Weights of a small transformer language model: biases, 204M tokens.
Each number is 200 + 30 x the weight over its row's rms, rounded and kept within 0 to 999. Layers, rows and columns count from 0. The size before them is the row's rms in percent of the matrix's.

# layer 3 attention key, 384x192, rms 0.158, rows 60-63, columns 0-63
104,241,177,260,148,169,149,205,217,209,203,200,249,197,182,150,238,203,178,226,131,188,216,204,164,227,218,135,203,206,158,188,203,207,199,194,208,220,156,205,160,208,185,200,209,184,232,231,220,286,173,181,222,207,196,193,208,235,168,143,239,170,196,249,176
110,242,168,156,193,215,204,186,223,241,218,253,146,170,231,222,199,185,238,235,240,229,209,185,197,202,191,253,227,217,248,197,196,198,261,174,217,255,180,198,264,226,215,193,181,219,189,194,212,203,225,167,148,189,165,156,229,126,298,203,196,213,174,223,123
125,225,176,184,157,200,267,210,203,196,166,160,206,178,176,139,213,208,193,250,193,208,227,165,203,186,189,247,221,206,211,263,219,184,218,221,178,223,208,159,258,181,220,170,252,182,169,152,236,206,239,174,229,206,220,176,198,149,235,206,166,167,147,241,194
102,203,179,191,199,252,233,157,161,207,183,191,179,228,205,240,169,178,249,246,232,195,206,199,199,177,195,246,241,168,299,178,234,183,227,200,190,211,206,145,197,170,225,181,189,195,167,161,219,221,224,175,169,204,230,218,165,120,276,214,177,220,196,241,131
# layer 3 attention query, 384x192, rms 0.179, rows 61-63, columns 0-63
099,186,216,209,276,227,160,124,208,165,181,194,216,164,246,235,206,229,250,218,158,186,223,210,192,189,153,198,170,202,178,211,189,188,196,211,144,254,217,177,241,109,195,195,195,194,214,207,209,188,227,185,168,229,241,182,158,179,233,269,193,205,249,245,184
122,196,213,197,166,140,242,202,174,209,202,221,283,212,169,182,250,206,178,164,175,185,188,194,217,228,191,231,145,185,229,251,200,145,206,196,210,204,190,175,223,243,197,176,246,185,238,209,196,211,237,193,180,204,223,224,236,198,174,242,192,232,112,165,200
100,159,188,207,194,213,164,217,178,183,173,202,192,266,209,218,234,228,179,217,193,215,168,193,204,239,195,166,171,163,184,135,184,203,209,214,178,251,194,229,185,190,216,172,165,204,230,186,199,148,233,210,164,146,236,231,238,190,229,231,196,190,215,209,171
# layer 3 attention value, 384x192, rms 0.141, rows 0-21, columns 0-63
112,197,133,190,155,211,145,228,204,214,156,152,144,184,218,211,196,207,222,186,176,241,213,202,195,152,199,194,259,222,194,162,190,201,162,270,181,211,243,209,187,163,213,206,162,231,195,238,216,173,194,199,179,160,272,203,161,175,203,227,174,236,191,213,200
106,210,202,162,195,182,229,169,249,219,189,173,141,159,234,155,199,175,199,160,190,196,246,173,267,203,195,163,266,232,229,170,195,216,153,179,231,187,172,152,182,207,203,175,200,186,241,184,146,254,216,181,191,186,180,192,186,247,211,192,192,223,210,211,185
110,200,220,191,158,186,220,191,248,209,201,206,186,152,190,181,261,132,195,196,210,182,231,161,224,238,181,168,203,195,183,152,179,198,174,247,262,250,209,207,220,157,224,213,210,150,216,128,215,228,115,232,180,135,220,198,166,217,205,231,221,248,183,149,200
108,224,161,249,213,192,202,172,211,189,201,165,241,209,223,186,230,222,204,152,216,201,198,203,172,186,213,186,200,199,164,153,158,225,166,166,202,224,254,155,236,162,235,191,224,284,205,195,206,124,155,246,182,234,223,250,199,164,240,189,240,232,201,202,208
109,204,160,196,216,192,204,235,255,200,211,179,189,185,209,176,200,165,203,212,272,149,200,194,206,227,230,204,170,162,181,166,164,261,240,182,241,212,190,196,148,211,194,220,204,133,184,191,185,161,206,183,185,194,188,151,186,164,194,186,252,144,210,197,230
094,190,233,140,218,169,169,166,167,238,172,213,202,253,252,166,205,137,143,180,159,184,165,136,202,189,165,204,233,199,211,265,222,210,169,163,203,199,265,160,182,201,222,211,232,223,172,218,255,192,241,225,206,236,236,192,217,186,203,207,187,199,128,244,153
107,210,184,114,158,191,175,164,185,157,209,172,187,206,204,203,207,192,189,197,163,213,181,195,173,213,182,185,164,213,201,239,197,200,208,196,299,153,246,139,202,201,195,266,201,213,220,207,182,205,207,199,192,195,207,215,200,258,269,169,209,218,188,209,203
097,239,165,176,199,206,201,235,188,158,224,231,219,202,200,212,186,239,166,204,226,193,173,258,201,187,231,185,156,213,194,165,211,195,202,236,218,230,228,217,222,171,234,237,203,239,239,174,192,159,185,237,192,130,218,221,199,202,222,221,128,176,197,211,185
105,269,210,185,149,201,209,223,237,181,153,204,209,266,209,247,201,180,172,207,190,213,175,164,238,173,212,169,193,204,151,180,204,167,238,191,196,174,203,237,197,190,207,192,224,240,201,228,152,200,154,191,189,200,209,96,239,255,214,214,191,187,219,246,224
104,229,174,187,217,167,228,236,161,155,196,217,220,205,197,223,197,243,207,183,230,227,209,167,170,112,213,188,199,183,209,187,202,179,163,188,185,203,233,261,206,198,206,196,160,240,192,229,209,173,192,241,243,171,225,240,293,178,199,228,145,184,179,196,216
110,222,252,216,193,210,210,204,218,230,207,159,170,160,240,154,193,219,200,213,160,187,181,234,168,162,166,178,198,243,216,174,188,230,218,127,195,198,223,195,147,212,177,226,225,256,172,219,176,143,205,173,167,229,228,167,191,190,281,187,244,184,141,194,219
115,178,283,228,150,180,246,182,206,187,215,161,232,136,190,152,170,217,196,214,208,222,248,233,148,208,205,175,191,180,167,231,197,232,173,178,194,216,222,175,160,214,202,195,236,192,235,197,212,213,256,221,216,211,206,188,154,236,268,216,206,237,223,158,187
108,213,173,218,208,250,175,211,214,185,166,216,145,190,157,187,153,202,238,245,216,202,221,178,236,213,203,202,206,164,204,180,170,196,263,211,192,203,183,196,188,197,235,178,267,190,160,140,200,225,151,191,149,239,293,159,206,255,147,215,209,227,147,163,226
098,202,283,245,231,230,194,198,164,221,183,249,229,176,232,192,159,180,186,176,167,187,206,212,205,180,148,213,193,164,140,276,229,210,223,192,222,177,237,203,212,265,235,185,221,187,257,265,195,207,251,196,208,240,200,177,229,211,219,195,194,223,195,234,158
110,198,143,219,227,195,183,200,276,180,183,199,196,147,221,238,232,220,210,207,215,239,265,202,203,208,213,177,185,163,184,188,132,225,200,207,247,200,234,183,211,191,232,241,164,172,159,177,158,196,141,206,152,194,248,217,202,184,232,171,197,224,160,195,181
097,228,171,205,209,218,162,205,188,232,160,171,220,211,189,207,182,209,171,208,209,191,193,273,192,157,229,214,189,254,212,191,228,194,179,139,202,224,247,228,207,256,171,225,183,158,178,265,188,216,191,167,170,205,225,196,221,217,149,244,207,162,221,191,160
113,183,228,212,209,181,167,222,216,183,180,232,197,158,182,199,216,147,159,185,195,206,172,183,240,185,190,203,182,186,203,227,155,236,226,257,162,218,211,162,185,197,210,221,205,161,215,203,206,187,198,237,161,178,202,115,182,221,226,221,153,175,207,219,217
100,248,200,194,202,222,185,204,163,281,192,281,214,217,250,163,155,208,225,216,220,198,160,145,214,237,139,189,215,186,214,207,210,153,220,195,202,207,234,269,188,219,207,207,217,190,220,205,200,226,213,190,204,233,215,189,284,194,180,185,147,219,147,196,155
095,198,208,230,206,127,196,204,241,155,252,220,238,230,178,218,218,130,161,184,279,226,221,141,207,301,217,199,176,167,192,182,186,199,195,166,228,210,215,238,230,237,201,224,185,205,209,140,218,220,214,193,171,181,183,190,173,234,183,241,171,223,218,197,193
115,171,177,159,222,206,174,199,239,211,224,224,159,165,223,176,163,181,209,167,189,220,187,200,203,177,257,215,215,178,224,215,181,242,209,255,110,187,171,193,184,186,166,176,181,227,173,205,212,232,232,190,207,219,181,196,205,142,190,307,160,130,158,215,204
095,176,184,194,244,167,245,214,194,200,186,193,222,200,157,197,183,171,179,182,241,167,238,195,189,206,232,141,204,209,205,163,238,155,147,200,190,238,194,263,175,205,218,221,168,239,213,194,216,212,142,209,176,177,188,176,193,230,224,252,141,186,168,200,219
104,225,237,214,227,159,180,181,236,207,182,195,201,161,198,163,178,199,152,197,216,244,199,179,262,281,193,228,249,154,263,193,169,126,199,187,167,178,217,194,196,224,195,197,208,207,248,206,145,234,223,202,240,197,123,209,191,230,159,229,175,177,227,250,176
# layer 3 attention output (transposed), 384x192, rms 0.124, rows 0-21, columns 0-63
115,157,203,197,215,233,223,120,205,173,227,240,220,241,247,190,248,205,215,224,251,181,177,198,189,230,203,199,166,207,176,229,180,196,190,174,259,141,204,212,180,267,143,203,249,177,225,171,220,212,136,203,263,217,157,280,169,236,227,151,187,146,198,199,198
098,224,150,209,217,216,169,215,168,170,185,210,258,207,203,226,209,222,141,181,194,204,207,191,212,215,208,179,223,193,178,194,160,242,203,234,200,170,235,217,239,207,200,212,200,162,222,201,274,154,190,202,239,226,229,265,180,203,187,178,247,142,198,214,191
107,248,173,176,192,195,162,239,176,225,219,198,204,264,219,217,158,200,196,172,201,233,195,213,201,145,197,212,153,215,233,222,183,190,233,218,154,165,170,244,172,206,234,201,179,188,186,218,197,184,228,197,203,256,153,213,178,195,196,162,179,158,209,224,163
106,164,197,160,157,179,209,198,157,215,225,232,160,264,151,209,209,189,256,241,232,190,187,177,187,222,203,224,205,229,189,212,196,197,203,202,243,209,185,267,202,160,157,197,227,203,190,218,231,230,219,166,198,167,182,217,196,227,197,200,151,257,159,234,220
115,224,225,182,181,180,206,209,164,238,208,225,228,215,178,202,173,198,190,203,122,292,226,205,222,155,169,186,218,200,236,193,226,166,170,217,135,214,189,187,275,158,219,213,153,250,216,192,221,197,214,231,205,218,167,210,155,243,159,172,227,239,189,173,203
097,179,183,234,217,208,218,231,177,179,226,173,205,149,117,208,198,285,180,195,224,138,207,229,196,225,218,208,207,181,181,153,146,215,207,210,241,204,194,158,212,256,174,156,175,204,255,170,181,248,175,188,206,192,202,244,233,228,183,198,214,166,180,251,230
118,221,167,184,185,185,178,188,214,202,256,180,129,182,178,227,216,226,192,170,263,191,174,172,181,172,182,184,209,200,188,193,207,170,193,250,167,209,233,223,195,225,189,182,144,176,235,199,253,247,187,210,220,193,200,195,211,180,133,206,176,182,201,200,146
099,207,219,198,182,193,160,181,214,192,222,189,153,215,241,179,233,182,240,178,206,233,183,199,210,188,218,187,162,167,257,200,242,180,209,176,191,189,177,208,193,201,174,200,175,205,172,205,237,207,213,188,208,236,144,149,131,219,166,183,197,215,239,178,194
109,186,159,181,237,207,166,150,211,187,188,226,170,142,167,227,228,251,251,235,218,213,143,203,171,232,171,203,177,215,210,230,207,173,176,204,157,214,205,167,230,227,194,204,243,156,217,187,251,211,165,159,212,157,149,306,182,191,212,199,201,269,184,167,198
101,169,254,177,170,276,219,200,211,197,234,211,192,228,226,149,216,161,216,212,224,215,140,207,155,263,210,186,183,205,207,238,160,203,192,193,190,168,177,213,188,175,171,220,197,205,175,173,226,244,174,154,175,188,187,127,146,143,222,213,220,244,215,182,182
108,178,113,176,243,182,191,201,153,200,193,231,210,206,218,218,215,186,201,222,241,190,217,192,200,196,248,215,237,204,160,200,198,160,181,229,234,201,193,158,256,168,195,144,247,167,224,201,178,206,196,235,213,134,152,230,184,193,112,210,218,209,220,274,180
123,230,157,200,187,212,176,193,176,216,249,246,186,244,213,235,206,219,226,201,162,219,142,248,180,236,217,216,238,227,204,188,140,177,181,183,205,211,174,242,203,201,180,219,210,136,256,203,179,175,156,240,172,189,213,259,221,168,164,179,189,163,168,263,179
104,182,275,209,235,157,175,180,221,217,200,205,228,154,184,235,201,203,201,232,183,249,237,231,141,181,228,198,203,232,208,195,233,176,187,174,197,193,185,225,215,208,228,228,234,163,217,220,235,182,200,190,235,181,210,231,250,170,246,155,202,192,251,247,117
092,200,201,239,196,158,206,189,150,201,207,199,208,195,128,177,244,259,198,208,198,172,183,210,184,211,207,185,247,159,185,168,152,200,159,183,197,261,171,158,180,207,224,226,250,207,215,160,182,154,162,194,203,198,228,231,216,204,192,195,211,168,158,223,227
113,230,253,153,183,199,196,185,147,212,210,194,200,257,190,196,204,226,207,179,241,207,184,192,167,217,245,221,191,292,235,204,217,184,204,233,209,190,185,212,231,180,172,196,225,235,264,220,289,236,193,212,240,206,157,223,266,185,173,160,175,226,232,203,190
098,189,209,185,226,188,209,206,171,182,252,176,200,182,201,226,215,189,222,197,198,272,224,163,188,216,203,243,268,167,220,220,152,220,233,261,206,216,189,135,226,201,200,152,251,219,242,172,207,254,168,225,226,206,200,223,164,218,215,186,235,183,175,211,257
117,218,227,183,205,226,209,180,191,189,202,196,211,236,208,183,243,274,244,202,183,198,186,249,170,234,209,185,152,238,264,225,207,165,173,201,168,183,177,179,221,211,177,220,199,216,236,190,251,188,187,199,196,225,177,282,234,233,175,155,219,204,184,119,174
090,131,273,258,222,169,199,195,206,174,184,179,180,155,136,198,211,231,164,204,215,170,229,217,189,144,254,181,202,150,130,168,229,249,212,171,225,203,208,166,219,207,232,205,210,200,175,172,206,213,196,149,247,197,240,196,197,158,178,192,266,198,220,271,204
102,216,193,210,165,260,203,167,184,212,165,166,194,223,167,185,118,270,231,208,132,242,158,207,227,148,173,197,202,191,187,189,191,196,225,202,175,219,184,194,209,179,198,190,171,227,195,205,207,196,173,202,184,227,188,181,262,156,247,183,186,211,183,186,238
117,218,207,192,221,243,228,191,185,190,179,183,179,199,212,215,184,222,167,259,175,188,217,229,192,230,187,176,195,188,151,150,221,194,223,162,256,162,223,151,212,225,185,263,227,199,199,161,169,191,183,239,186,211,205,198,258,274,208,190,279,188,218,180,208
091,205,194,233,167,248,155,209,228,195,240,178,201,212,240,184,215,197,271,247,146,270,159,175,179,192,189,261,166,196,226,227,193,200,237,196,192,158,195,182,217,201,165,179,170,196,177,194,228,215,201,173,187,192,216,214,171,113,213,172,242,230,219,203,168
099,176,193,177,167,220,218,202,196,211,215,182,216,229,187,177,242,231,221,191,167,214,173,229,179,145,173,207,168,187,164,209,220,290,210,259,212,220,184,167,188,170,196,204,146,165,150,166,270,153,184,186,136,214,199,175,231,226,246,224,243,255,189,141,256